Each number is 128 + 32 x the weight over its row's rms, rounded and kept within 0 to 255. Layers, rows and columns count from 0. Numbers have three digits each. The size before them is the row's rms in percent of the matrix's.

# down: layer 4 MLP down (transposed), 640x160, rms 0.0668, rows 84-126, columns 0-159
# up: layer 4 MLP up, 640x160, rms 0.0934, rows 85-126, columns 0-159
down84 066:106103145120115147135165147138150139131116133115139142111161083148161165136134166075152108180105132149149154105167108118198129152198185141138158160118122150139169099082110125144083099117086150085122158091073132121171117071113139113120067186047137129104129113131086157148131069107068136175179123134104077172108147088121121157175161150095087152080141120134150142156132143131154166108167138147101082113112095145105050204113155150172137031094149113055180119115152160086118145094122130
up85 106:135170115118079138099051149106168112114113129152118248141116112095143107080146065102119112101105106133069170081119156110144122097169084112192101152139113175110148123073130107159142126101130073115130139080107120110128078124123183166091097123147142133085156135143177090108145161151209148137147112098163164128123110116073142145136096137133126132061097143103147131142162176126127108082078157212166097126116173155110112204175173102120184132095140096120102149117119096064108142102126136
down85 121:110150140108093088133165128139117108160162134118096124126118143206135141132089101083189135104136153064079146122085146084119131192107199113107160096150069094154133118187232152082147116151147108177137158183151131153124127103114155099082167097162157120164153041088151160118089087123148183162123122150114087158092149097101115125047154132136114058091134113124071149134102132188098116092194130119156121098110111097143135117113183140096125145143118182152129105119091104113112115171125122
up86 113:134115124165111106165097221147152156097086160161141150123105092160160183124143124090083098044166141083149153115137132101133114131116118118133114088171159127167141109128166107112094157112125070124093134093139075177118130101163146165112144179087081118114088123189175102106149172124191139077102168089159161169151136129143124143104147112054123163177065140134133073049128173145190111088107105149191160105127146135124092107145089111153105157124189144122140182133124094075163130129137168
down86 106:120116126142167124100112189170090175149112126115075110141098204146120148130127171134061124166136169139108174131133131129075127052148143191116149124105139164153121130130121116144153124171073120161222108126060115140113184163116152212148144135177106131103143141085103116117129059142112106096093131118121160120176134147128103166155115118101206081125150173106154104138124157147131116143070128097132138155153034063096184085123068105115109146101069128157147114091133138144096087101134128
up87 102:152148123077134106119113129164175153118127156158144138162160067116141169088085138091166150125161093062103131142196136091145105202120112124157116071077081105167119077095161153121089075161102149143083174128116175124119054144163157122127096118118098147148124063136112149132150122124148095136096108115118134140160135086057139146176097109102084144152114154135221097126197135143111130121105130224055166067125103131140161147153164128123087132101141146109133142138144097154173181107145087
down87 094:179084139126116149149114138101121094095077131095089190145193155125196124108107159157130180118121096055147167122114147104081127126052070112145110103145129162166148093122178116134151099135144132135204118141131119191108109157133143142166157149105142109143190151112111165073126120120131039168164057135128165160090169084139107150181106079155234092107172093136088117152137162147141133091106180142079102161108135085102147108154144098158095140115147127134093113116099121117155126111087139
up88 115:127104098084124112110124151126173083127109172144085157143135128137162189083162135118146133183173077108067133111148129088141149130141097087129151104137077116144099080165162143147050179110094131144102104126131197157151048114096164103161137083134093180128124157141169139105158136132146178120079150121132116129138067115115114107183032118109118117140108157112197158105135153151106156101129167219098121127099118107124132135130118024146152129140099102113191112128143104185124126094144066
down88 106:140127106141098140116160111082136056107089221176118140135114127129120157125149134130133091124173071086090121185180150081136117122178120142127126112133109168143146105130120154156110131146111093149117125165140101144149113100140118144124150143067125092112127083166115116120147185090113134149142146130181088115083102112116172160106199090056158088127104153159138152059107120148177128036110084155180191133123133137140165163131109104055135139138164095127176094214049155185151145111105124
up89 107:103162125112089133125112125128105130142077224135114122128150077087174152155104202127114167175146138127134131149146170104107117132131169135156168107119099132123130088100159121149097076132128160139115118079093152188101102135134130112144100141089139091183118037119160119116151134088109154118114109109114182162065058113102175177112070136090153154099113120151153080114119086131137108113082150178071157148117073116157079170142162080137176159170171120172133143101134139140230121072148091
down89 099:115124098176099171175095170149119089106106120181165203095144111078095138179143108153115103151082175136149109199091166124130131110167125174086096152115160135110074074072083161126106150116144128128155116131104129154157114152129109120131110082125131152142156162059105093098167155120105171169093127123098147123098198175125152117150125079119138095151094154175108134139118110151097075114101083190111146134126110085157206212093108072113100162116103070140123156092128167153114127119061165
up90 095:140128117128120125121135156155170129141106103144105203081156097129162106153084096117095083054139129097141104109128101147133126131141196147185162119142098074063107139121167166091145100102116130201102179133182140101125092132141158097121132125110129178099183044096107176149144126085150111142113124113124114131123130114091169155164132021067112110102176129113101126129117133092138121113143100154085154146122173120072167136205181126169144182117161098117126119175154085160055179111154108
down90 118:124116117169158201084130142092115097116160140123120093150129102109180099130133102106131150133124123169149134093110128070130087096113127126099156112105203139151144173142104125167083174147122124053136131104117116056146165121115082115137061116117110081123106179072147103114111087166132182117165114168118121158168166114152098088059161198143111030123107080125107126136177163171136135207141201125156196107111161149143124057141082143063160141130114134130137151101166132132127131156127129
up91 106:125098132127126103165068114121185143080093123149122114225147116132165137123057195083120161089138111166132127121131128126113112078105104111183129080100174114143180175132150102160114161198112087167148123143140099119074185120135115127136116176082060138160133147172189161157118139143106097089123092120122141128107101132118162125167150137194143140088097163141101131096072083208101135155075113115109135108071113130120119108126120161044165141160118120127183161137115103068186130111153153
down91 107:120073114151146170094103172082144108165075140123160126081116051152116138115170166099155104034083185117152077077165152132149157101157129116128111161115143097150190119163123176133161085113156124097146162198114184094129137110116104067089122077129136096127146145102137061133080134111145098092156162163149097107157100094141110114152123168104079088165099072096086170159123138105110133131162137128070143156133178140102152186090133109148192110167136138140112161155125177140120198099144122
up92 028:108168124115119105127112144141092129083127099154139158145100107128106171064124100143102144059134110175111144189149136137153160165136087131155073120101141110101143075158099137161076158143105197079148107106130143151108114156102120111156106162081142205075137102109140191069145123119152163112132139097096131116111126122127178115086099110139139072112148083168143144107095085101124060153103145082153087073163074131136096105117169080184051095166130178158168119136126136226186104124101103
down92 021:175127110124086154149128133122106103128156054155143118107114172142063105118152139030130131173138118088159089101144145178117142112100134151122118132134128120131120167162142140178144141078145168168146064090119085141150171148101156125074107073156125111182104201158116093189075139062072145161120124129090112193129098112146122128125170126087159091112162109110087122090148122154187195088123165152090109106127147143164091156105139153137190108093116088163175144135130182073066120088115129
up93 117:117132090125086111156098125155136106100100142176132092169156077181159167100074144071126123145179083105104141121202140104139063162182119106131091099108119070082188061127151153162067112148095147171103182125101155142124106110121131077156072155104135108089118082160162152122175169106141140079108144114109145139107099097107087195176100093099096201098081173147152092127163130145133125133110136146117152077157081146107176145138180088110117146101156156124131095134172129113157170098182118
down93 111:097108127087111092097140192107120086130041053100098142099120139126141164138133097097100177181174164161105147114127149176111169111103176107100079154090114188127146120079137152062085152170164153121110091118167136162101083168167107094085130184110153126164143122102093086152157117080078150160128182122120160126070162119171153118142102168122155172106146153136137161136120186125108177163161153115131124115093136132080148169098112077056102143176099107135056153102164107097114145131147135
up94 079:109140123112115098138165131170116182106154185127127126182179135170127154086095146088179151202124131100102207135179120105169110180144116153180125136058126180122195079158128182165117129137093142155133118083093116129113127135148150135150133152111094128140092102168176189151163171119092096090141114100122112091124131110082130144092121106139126160132097117125148137051144119151157142135070126167139112134124041179120100114141116165020069099165110177105164119120140134107174169102147128
down94 069:167144108181123179088157105122101109179129150084116090154148143080103115069149138166127137140143143124125086148108144084085129128147147139162125127123181144120116133128065119239107151136202138109100094135094153099183114121100105108158121145114133147140087162123114198116139156137155108170115066184143119095104146092166154111136104142071137104152164117112142092123150172092086160197136117167090129189121118092148120090140059194118139133142084086110076133082112135104171150100037170
up95 098:118165164161130139163135090124128200148182139151109156171142119120156124115050182079131169166156134095149086182183133099147153171092146114130114057094120127129221107121153137156124124079104126150129125122115179101114142136154109118105126107145112157198113051145115146142126106123094107108138112095107122103120185113126126149069135121159143186139131116072166050071130073162115144140126130121104116133112015167189116116194117141094137143153146075121117127143127098172189150122144146
down95 097:153120102112155152131141197118134097169096119092091118158103084115075111107108122146141145133150075147107130128119155070109133181139097067155129159128144168150157136124126095136090119157125088137102112145127139084167116144145133150190255140141107139126137125197091117152120123092104104161127136198109099130088074101145204171159100181139163185093088124153155158109122152070110063124131109126069119096153060074181128165142143130105166150132137128108150132148100087117078073153109158
up96 095:127153139120144057179113102165139141112073132158115176199151082157141181128117148086170121132143088096142116131174135077150075153149133087181102116090116081145204113125169121121094136144108142152058155103116126104114013081154168150127041133086088122062103108153159092166148149143159128091133136105103147125144135113103062142145110101138101176142075137147195096090184149136106133151100158143106169097136095150095183165128130122127113110107158125101115116149150103095160137096173135
down96 104:097088110133145107116106108074116128168052121126084140100167141104158115136123139159102167081122086110137142134086186145044078101111149093098094107133149118110135117142175147122124117103173119148155095103204144187102108140115145109163165183114184112078130115141149136077156156154049122103155114117100152223073163183155114114127138056121182136105142145115088089124110106147164071174149148132120160189155162115119141091147147090143144198143163107163138120163134086102161099147085103
up97 116:174126152094059128133080144144106073112112095204121168139195070121164113131102126107130160105138141119059131103151161130114126161096129093137117124136118116123116118117159134113104120166130122172069118100143070133073128141157136151088139107094132154113161084118145180106135213108148106124131095060144178115074071123123167117116177093143104115052149162178142086145164143163097145120122117210147125112069163091109135166175205096078140161138172151149097107131176160129106184142164140
down97 111:151067136094128175116136133166127095133117126130087151086151124093064069102137123144133114171133168110092115129124121131103140093160104077171116071144184097137122148157143073195109151133091155076135129080141116169132072146122112163124066147107127118127130125202067102188043158148155091145148091141108161105079088149149101084134111141165130142098106117174119093123106194153087179126141147162155158152142132175167111169076066115124095121076128132161176114142145138128157179192078164
up98 096:106130100110090122171098118168138140122131151199132120150168058155148131107064144075122129164181109113117115168173127112156114195149115120176165093136156091072146066125152124163065144175104126170108164091086136151113127117089125113115098140116099121090114053182194124143161139083090150110086150105077121137112083111085087165167090116124111199108073130122129150104143115146122095134080142155115122107092059125138138215154159115141107118118124128116211108133142099114143142102198168
down98 066:155135150142140097142144122127130070109092064152144079115152137123115124124149138174142078145129195143105164088061088146140083124094156099100160126089164153107166112144167174123086089154126158109095140106127091120127168173203131121099177141088159092159124101133072173147181069168155074174096136128122060099125157060115193193122156135093165118118131087142077139143190138101143146196122105130114094088142172099182130096147102079115107139120169081135106132126146121156081171137134168
up99 087:082126135096125102137116137106145156122144110215144139144159142165156101137100167069161161126140100084060118181146189168104045089122120115107136076190149119150137130145149157123109091121100135147105127134182162124080106104095117097185144214099133163139115092124151145081128164077107139090084162066104176148125129127141108177074117098140206168113127156143110088046114140175113151142121101072152138165127108159098146109111144091101137180138167138145156101124110103053157145129162121
down99 084:102111119059121134098135099130152153175095085092176151104137133157154132120119141045084137156104098080121142070030212189176126150105139128141121115126164144091139135098146122163100109143153142148156106136103174083151141108103138198113069166099129127144122124162167141169084108062127141138108079170185122137112146100124121146080119136111118118145155142089100112107136114166092077128107108091201116196145069106119166154167158193105122126206144131106159140122099128082179121119096134
up100 107:076124127141140094168108119144132140099137118175104163180163082205154191076057127066133097147161079105116160119164129164143095182186124109163143080144108090129152106134128164132088110158088141167090159128125197165115113104105129079102120143126123163086136075154160143128145164083123159084075130089111132157160093091094095188148128061093114164087101125136171115123198150125139141106096154129111119111133108136130184146128198109135086143128146126109183067114178129145165132075183134
down100 095:112167103110109079081137127171135160119126169071106130178103129146105155102162098096110151135118135100057195106139093129162169184112096119163141118110171172109192140158116129165076145121087149103152159084095164145197094146080117162089126122098163161156082158126168143150160057163066126121151103158130087135106114151101184093168150159087114151158134114092133163141105097125107147142120115184114111079138071164095083163132117117150107060107062115093192140099143115129125155063139177
up101 105:108157147114090110137111106168140120098115155168143135146166069164175169062103127077107097157200104094097145129139127120128048152176143111148111068141136071116164074134181159117067115177055129163095187128114112123110093109137127106143086137094119124099117072183155121139177144084121106111098168107081129144141088100091114181152074100106096189139099174173137111078181164160151120126103133168122129117102094108133156185144169078143117119077104157108148108136144112148167117094189147
down101 090:136096163111083107097170176143114127139087176101111098127100116106108096136139152155159079114087092125067171117161121136150149158122096131140084173054133085072144087144148124167085120114175132110151098151172082113125133126145122144103089222136104042153187123140115121148169053088123112118165102123122123121097141130102132113202163198102107147122149143101054103186121089103125132121121097164142137125178212120131085170184166123158123108061141150126167148131109157153130169149125146
up102 095:154107120111104110136097158138123120097096124090045145137161041120142122091089091148084108131168105140154145107099125053122132174140100077112073114108176122113067072150113192083130117102104142158140133133089188153168117143097172081088094085150104164122208110117154119112144166086100157132102134151165124149119121166149174140180090099131168145085089103131178194145179160105090072110096138154123179162157121109086153163137105096137137115139081067125164112094103147173157112110117102
down102 113:138144145145156175097135111111169115129134118157169124122162132122123212168126165102141129108145163079087159140135126113096099130141132159113086100121169153074106182080070135162206120122103092181085129091116133144125149167170137153115130161154121161132163138124156128118148128086178100092138084145085146076132146141134101132135165141111126112104205157081113156129094091162190126106146046108107079132164115153148151083174084167102085116020081107136111139188079154104183113073135095
up103 108:080169161113117135157134117151140143112113156161069180155144112181156146122075158058091138122170112103099142146204123153126105174169114117118123100151136052121152101115162132112086093140107172172115181125122156149102126120131149073144109130118109107127144069183141165142114152103098165067096133116106151170117065099087129166158103097115131205075097127132182062107180122150136104084092139133086121106092126139134185149161159134111131134131160114096178125162148082115188188050178120
down103 140:088139137162197061137111175113128111142121158074126122164112088139124137140133083127119181103123136115111153142135168118096175158135184128093130038172157119113098137173114168123092155142139149107072094092138170177180082121122142113151102158110157119113141175078082147059133068158104147140131169142154173168077139163204168070117108164146095119139132128054070090136123090114138120163172128159145078118061147115111102110157081142134137134120163076169120150153136171128139088116106192
up104 086:157125139135086051139165088151093103127070122135110101147163120116172225092111149084167161180187148047119147154151170157140097152125098124112116064160131086095117124159169162129123135166156101174112134118151107134065101080135128120185154119130057138123134089172138166107144177154080072124131113092109173092116139118146065128156144109132074143139087133118127096096173159184116193182146090109111119119096080100100128123076149071133120143119131162134108129173127146109155085140163168
down104 088:092137131117138171131107129126134139135084179101137178166135066097138101142135118016114170114139125195142134122169163147096141128114098075087127146141085170098140096104077137145103156132083133117145151113134097118167119092133136156173133177146131152135098125129087113097137096077103112138117201150118155141148135140130075103154139126144141172099137118154148126136148152110146081110114134119126095167098124136088054255136104126068105123128115113169091136118122119117110168125255145
up105 107:081114097092143056099065175130134136180110174167132155116128074132157120158145117092092121128082105108076092096117124153123149161151150034148100117125101141105127122128135182108086142192101146170082113129172071155138122132146168189126086125068120148109115124144148124147167140144138183090135164120138134191105070153109225146133111037093113145105124150155163118161161097119139097166127136145135200111145118080120143139101136133143141157105186120138131179156114051103117139114176105
down105 096:127113127174110102165128079089150123130199135135153086152111112109069124151089202133171208151125118143091138079118117215134147173104113085106154145156176117103120142193166102134150109117125116057137152163150109169122123159063155108133138126145199071079131128134156129135127126137178158147155097146112146127063101129147131094153125142162114122084157150150042157079088186108115144074174144122146131100088146159059108092097179122150121113134123135107113184073091135120106132123082093
up106 102:089091127132104120129112139165180128096124129176115146173158094181169176075116146076163069086199077084129125107186125150125092146147132086177151106128117133101158109131177169104072131147099167167083152102111143158125081066091163105098104159089110151122184096145161162130159145117116127080109151091079148170164114071108116171182123111054138151103096129164157133098141170158164146104099145157092146106075116123094150143151176071118117144096102117121169086177114073136121162102178115
down106 074:137072133139150121113137148144142162103091082138141168113118136147111127111147114060132109121154127139172160076120085122186147154167137144132186131137122102140192120143169115129067109120111162122178137104123127121135099064104149134107128144071123151140172140140120185177185090149118170140135146114084060136095121098137098152222139141153118094112090125150126146134156146107162148117216091148122085104105130099073112179093149097143120009133115134079169110176162108099041144153133187
up107 108:147120147142089073191088083130119122101121165141142155180157100172166147109103152083145109165164115091099153119162118139135121140159162129154111073156099076113153090123159158125090155121058158158100162084123181111125098087129186083106094165112131122097147111172181117133152150108079146091094138096055139137173106051095143156148103103133113187109115127148193097081139178173131160102080173132078156104124050105101154177134154072112104134124133120124137102148148086152178170087168110
down107 071:121083109163090120140120092167119078105080119089143167133096158135133101192166123127097132134117143155107133120148069179147154157168132082147159088131147165172173127149117117167074189203208160168135112141130108114137149150063122106138151151071130167107166124111112182144093121104060132141127101153127118119103155139113144170159171113114104147110095201062142114145148061121099102154175141066118105069135126111125107094176126075147110100133119087051156114173176137136095145095157186
up108 070:097094127144132115139127119083137108138121124180090140115123110110192121140108160122129163121152104149109110189138253135046095117090097067121116102138186137101126122090185168118092110125121137133123097103142129182053115142128136118170131164106146158145102100130133140016102181138120124117138110098099230138095099128134126144119062109123145138117138159138119090100137133126125127106121147129118098168130103106129146134148164069132154249113162116217142108089133117115145111114148103
down108 072:184148124102143137126125121176112144124102153092124118154110117123068140127149123097129090134127140062162125111095015119255139165158129174193129105121140128152144113182095077167136100125106145099143152142109147120141149116151106164084108115133105119106106158141118125255113112127136117152125125145148055079139153115087098135148141144124085125153142108113120171160146109144149148126115124115133151106112117134117132112139130173180110072130080143008132136127131151124111105098141171
up109 087:143180107089085101174158091152172165131054149134147130199138103095163200099082154098183160149156122104132104185217173057144087146116120155121130104116147105122144081196111167188121120116129161137129161140113132142107119057137139101131142118146087094139126084125141166130145141165132088152097103103152181066143141118124072146156106109133084157169083098112141134060147142101068147161113077191116169133150051132138147106122100147105084125110105154154101154114111121113180116144132122
down109 083:146153117119144123188186136085117078141131153147113128138209111099118103133098177059116132153135091138108126107139173100100063129102098078115136145093078144139154136123130130163146168161089154163067118138102157131117085131147153103176117131151059134082093140167122089133113090087180022187133139146117142159111130138115157126155111140156057150185155133134135117083122122123120127176087117129095166180138135154145092204140120126086193125127125127152084197066117079158173138130183109
up110 105:098068084145194107085077086138173193156153162166124155106129099099128099127134126115128172156136120127075116097171120137143130089118107045115130140092158135130131106070147109141042168089132101112111133114124173151190156126070190079107102156078149141113114149155194052130154092137164188144146119117105104170154099154128109168207035100137151138128128149169145146122107137144132082104103184154139113130146138149087124174160105145137121126133078132127159138143138082116143101089129065
down110 118:167152115194149079146196095162065130113156143148115056166071127117097076132123144176106131131124103176125150147156124120114115132109131136118150089152052125172076137158151096129138097194124110107164153114152129131098148089174188126122190066145132086137116128121107121130090132089102042114156088131137097133110097077133137186154135098123091110093130147186099200123091091158095145168131145143168143136102095147167152107082164182119116138108107142136090142139104092143133095178062206
up111 095:192174139088069058110192125193127101103129148171147113105152118148125160133166169080184149101191123076098117130138155147133112176133093116129167112151136092104182117197185103141147139137141146151127118116147112185109109071092122161133175150117036143166128102147148187102144132188133110095136094118128144072120111113142108132168172138113090121132096100109099105090164147143077190157154080141121110109076065097096159109129154119136133167106117195118162074138088123091120128126161175
down111 125:205119142154163159154083124108159147149096124101103104175120149082159179141105102074119161140118156167161139130148155118050106032120060145071155151171126145140106101117147096168124147117159129136195103131117154063165090071109161136213137116108094140109138149124124153143098104119099071161109183090111142125115139137172090131162124172163180192084114112153159115087085105144100117150123094127125104170149114133140116166138092104156186093084133095120077162104141166145182108142168090
up112 094:090152092117101120131111107165118159128123192181166137158161070157156119098072145086105137155185105130109129114158126089153107137150138122156126105147158083124150065121163120152099150150040150146091167094088177138141093164092171113124103144076139094089132048179190114134157170076119167101088109137092108156136105095080151184158092106154110202122088132122126127110150103127136112124061161165108143112121051138135146192135147111096095120129149146111159109115165122163167155066197123
down112 066:132144132080108122128121145177166110106113115134135141098204140140129102087199156140164073119103138094104168069113065122164130132168141057182110132100130162143211128146137101115089138189140152149133162124114099110148117105126150128081112147094157118151136105165127162188157089141147085138131117169134067095129118074124169192133146121109171190106121125147127139180172101150151114170141132066179147083109112167092110085175146109145093051142139103066122103125143184078080172088136155
up113 127:066100117127154125165103141138143156073112103204109157163204097138150160069108116086134125182140108128098148148188145143120101151146152085156128124068156096146146108051142162102100113156077122200065155095123175106102126129158151124098102118103151131088129085171139132119171139077102133122112139103073153165101098081074107159137128059143096158099120135155179117121136156186159129146029181176105120112116115159127152148156178123121104135123140111132161128130184088101157142087185102
down113 099:020153126120135102159118165137128161179064126093176108101122136111161191103147136092143108202093091137133182125144102174180065138154207066150123146077149111127116114070114187124139154128107116109123154160103149124118086101131143122101082175085191131129150056160106093149152087117106101135154143160120146164132083095127150108114127141149120158164099124080092114112149141158128090144141150202106104150133147132094067166127163080161124050154127112073132116142102172167134149108122120
up114 113:126150104139116104180127135171156154072088124158132140174167085154135167116105119080134139139171091098095152153168138114156091146162126115136120111091105077078149059121144177116079113162080152157108195129122128145134115109127144078147115129084070121122141078170189151153166163086097123088050142114102127147142103081071117199131077110082084186129080145186144114082129114131126116140061129171104153104134101168122168156152180109106120123140142150108149127099150097114219152089183112
down114 065:041092103095147094102133084120156187124101105121154121096078170121066134087158079131167132179143144133161169100062158135148148166137170142148114073138122140103153141167088151121149110133120117156161126153151134141134149086163120135092118130088156130122120178171051152164116116152114070151130167186135128158092124095190112131146145109135073136147150139114111100095089130081130122186200089066145112163126180137060135101107066164103076121118130087144105143176106163059184137157111148
up115 086:165093111170098086122162079190139138069107155111096106167200114098145166135098160116157155125235124109144172162121125118109143126131118151173068104086128102088154107129210157134130148125137064191132119104077161148124078123060153134168109094128060140171100094157146169130163132115105120152067083116131126101137129103129135133135115141163056169139151132141124118080173129146118146171123102150092122117128082157130079095180093102122138147143099185104092106124140148117204114070142157
down115 101:135141098174159173093171147091075154156073114132152097084132183131130143160063050095075113156089158109087124135133194070119139114126123144110081136171107146203160153104081097138132135207060120074141145174106133107134103115149117103180146172155167066126131137095059083124138146162157138167102156139119092103158101124129070121142162134141166121165149167163119136122118110103127144068133133152097101188152103134153097108135106183153145144151109150168068141130094179123102085163115155
up116 119:088139128116124115126100130150127158085068143159122156155195101140155193080118148097123126168154078120112174126149136142119080148141162109152157073127141106106148116103152141163054113123081097199096145087109168157127067141142150124128125157100141136106094113147146138145208103085149156126107157101060130179110166077072140164129093077122103157102124121137186112092145124135121085150017191127087107120086126130121111172132152090140133136108103103131146112114187084128189149070191098
down116 105:067144156135138129110101114115091131143132123102117092147156153148155112163144115092175115191122116128100131117197138146156143109146169074174094118135058075148173148131171119139170186165115110124111192155141130057154105112147146134151158153138142134141129060135118110094105145090032175103122158099094086218112098098147105112108152168170142151114071163143121102133122129127136075119198156104164056139068119124103087111100183096124065089145157127108133114154147162127161134158172076
up117 130:108101157086075080107135105128101085073141178121085174140128108110185183095145144118157106136170050123066136054159150146122160158140125092134172071082131118130130125168159140144076144149110124197073131027133160134124077139108144081151085113104106184198165148144134089101142093124105182131090144123123155130140105128123150107132086106125134144106121147177202131101149089129148161136129146118131124114136098103074131175187109048080118137131147074135130139160146139119140128111174088
down117 155:123088118129087094164151098142190096139115147137121143102123028091130138104101142201126056085139140148160127115131137123158132080192150107120105157083171095122140075135099204124109106117146123153118142177095184197115046116098159142119103129126124119103097135163122115165119145095147130148146119141124150182187148127114200142157118063161091164105079112113202088090115110078138104131075212178087161146131122115143148119147146107158146137104124095121153130124155102178101139086084116
up118 103:074203128098104134123151108119128155150118120142136112162148120113136197071126202111099101195154085116097129156170149103118143142092149163139158133115102151104124089155159147157113111153140155149070131108104167197126143086114073105152160132144116128166123069157179171153136104082146090033146218138166140130130089020124170132104109099074120151133096106125138088112148154128135153107125075101125155104148117148123155110097122100166067136085180138117172107077125095160110088162137100
down118 104:138134170084149131138045140098135076098136138096106115112127169142128111106146092090086090124125154169179102168095099116122070107106119154110146090149124065139104128089187138131147198097188123135129089138095107077165108110164177140171153120149158152112130107158142104110132105167114154137151088189134127135153173195154102097169106235121062108171133189148134121132085137080163147143131091146080090148147215135113154094114184178155116152107109113102113106138063138129127147155098119
up119 085:114128151177082071148079136104151120111076156110087126147166113114197131096122169106168203137169060134120124163163166102088105147122128098148133124078151109096152127127169168091112088112133116147119109090145097158071087144139161074150117137105114127155144107144203121094111201154069118094143119071096169123108108124119109143179102128145161132094116150153131105109139167137096142145098098152078158138123142087045168145129171044041150166131148169171121075101138121075150096145138149
down119 047:082143138150128121200098106105103066153126111075120067171134134056156135133144102206169100106176134140160052135114140146100138143138154081131132067161213166105115134170089150153136166160139156130159163134151132151091119110107153134120137151132172151114142132103124132089099112090059125166147123150119135122142160107141125128151137110138117106089090163108087176212125142154097049150137190100129117144072130101127083093126091094192123115114092165097107178181121120167105094170076175
up120 091:103109113137153072116127076154174141122126145150119154213174083137142209081107141074170106094167088078133153123215127085141082170129119118149098135083111060091191057107179130130097106150097126181078167119106137112102104154126174133140101114102116143114122074166135151149136088146161161159120105127089141126127095103103052134193098109118093180146090156129140091099197115155147147124095164148115133104122104154141143150139139138143107137063118118118145108173165082124173138106171164
down120 097:092089140129056114179154131044125131135080119153094120077125141120156122160123120184146181120093104139129170113124176166064084125106151088124116153136097120098125124152155134128138094096135071140167117111158106181118146146141152101146097157152171116130130125102123139051102130134111106147167154082155190190058120147200153144123085093199150090125155187076093080082105133116155089100155118125133140193110133121150128063149183074165132178160168156169104103170121108130096146108101132
up121 093:141117089121123095137137115122139107105068146130061137150175091129143144099120187088170132145165096143097154158191169133113116132114109097133173078134159151094164108161171187187121146113123110129087116116096137169092072104077189070159126153133079116177092144158147122103170181137147076116133122072154166135120140098129155150149115106103153178141135109117155107031140148126109167133105106213100174137083063137115100116147107124079148166103089180137134113090111052079150136113159165
down121 107:122109116140146082126071122103124134153099175188165123139149097113145145128086101203092121157172162179141084155081148150100101126070163098087168110124120135140149131168148161109097133189089134159225072149074133109131113125158119125104124115137131123105143100125175126109161103083125083156114139119115120150164120150151153173157099138170081129139160122135150117199102154108098106185132136129139122148099093075135059123056167053119168096170072112156076192119126082172095117099178162
up122 100:109155118100146115144088160127100154142119112175091124165114066196158129073019181117118149138139099146153113144125157126100080112109195125130125118148138128142109149122133146075099144130124071187123125084175115134107098099137112170124125138116151124104167099142163151111179129146202112109117115068092165184091154137105146171085156103146153124056130195154109101116111135116214103139100185133127096147187118102084113147086148102085145142116118118167106077089124042160142109136173088
down122 093:130125116133103130108087122174118143135059109128075149126096160184141181109151133104110165100155115081084109149120150227166129051135054141120077053115103088096143095130140142150138076134161166178138102144099136123119096076077139139193090148131101096097151137142138134158085073110154096159174124106137140099120108125146097137122118162108104170109118210219133082084138096165170127112126132119167181155127151141150110156098091179111177111117099160132107098091154095142150136166134177
up123 093:131142162147083108176121148108132125056139085135083148120104129174126108123170126143113091052138095140063173058149155158118145181117144120158163113118152153105174136127170132104056091092112106115089130125133135112131094113183105119100089147102167099147147136151148102114116129133148103134084132095172107121124168075127095151089181104079160121096123149118172102114143131128146142085127142130124169091178155236162150214197161106116073143072138136093124061148138121131114212110154102
down123 112:129128142083147135118085102132196151154134149114187122125136100085067109170153149148148169193090168154112087187090101108137129113124154122138107133132111128133167181108182147117100149129182109044144167133117089060134194156088124108113198164132128113143128102135131150129155182130139055146138065144127127099086110102159137126130124175099101213118149108130070073106194156079111149180110109143115071132065154119119148158137119128086162108175147142081123138152091101094080138169138150
up124 101:164144111158114158165078119129098079110159147098143101149199097105137142078110122137158124123135114146121111205166132055143111188170109152110102074125081077224126087116129095119113142118113125099100151106082170144111118179144123105147088097156081177087133114161118122110087109094109164153187162108073154108087143128122101177148127149180127151110157147138172145133204152137161172138110124089086196077067113103061118184110151158102110121151132121136078143145186110121166088115118133
down124 120:117109105133115116172117086103173182161127157171097128082152099066141079173152215116114124105097122157123085118088100206141128099082158091109187169043159123126136126121121121115122078093094114103090143121122101090148080137098130142117058085055133117151137151139114092156143118121096112164157150160159100176123093116120184166119122119127109137201198110201108141139118171129104126117126132183125103147151114158140164181117146122111153139132111102104165189124136169098121203086150085
up125 026:078145091173113088148115132169090114133097125142130150123106113103138146140143148163151124112114172190114092197187072123122136115233120144154090136111126122123097103145117153208089125133091096120166160101173134164154118128090163120104138146082169175114109122113143150099180101154138148102064153069104146154153105089114118122141141145132213132134153188129150100194181127129064078140119098148152121137190063106161162087160145087070090106124133146130148100082190087140147120106085118
down125 019:168089144094109138110139100118136141116082087062104101164150174165073147114169100060141104133135118119170128096118142143144120131066189138228141171157172163111119154103144160135097151101088155089124058122123100109106183135174144100071139064121172100154082178192146149166098116080096078130173131148133121109123106144094224137120097101085130162137115123125077132193147096169177115142134100145097076168122125130159106141142151136100161139144129122134143136150082134116107123145186077
up126 101:144132098133083089142093120156133175101093170138138175171208085160160165066070123078120158158156124113083162152179131126143090112101087126164109122078153128135132100057128151137099146164087119190087140096109154139121114154134149118100106140085112119134123046172156132141145176124107113120101124070112117140154096090067123187152105112097122183128078118137130128094143135164116104116052143199141129131129107130155174144138148122050130099129110150117149107097168082132201182069181134
down126 113:133143150147117116149130088175165098112171184090131157130108158149177138122169165131129110072097184185107176097106060146196094153158164139169084126123076124163178137121107074091090115151093122087101168110066106119178126092118120140114124101082148115167144169150133153166131104103094184101120153161070034126149156078100159135108154158103126102116111129171146093132096095130154123080137173107112140087116089141120151173140163126118152047075102110071178146138136190154109151124157132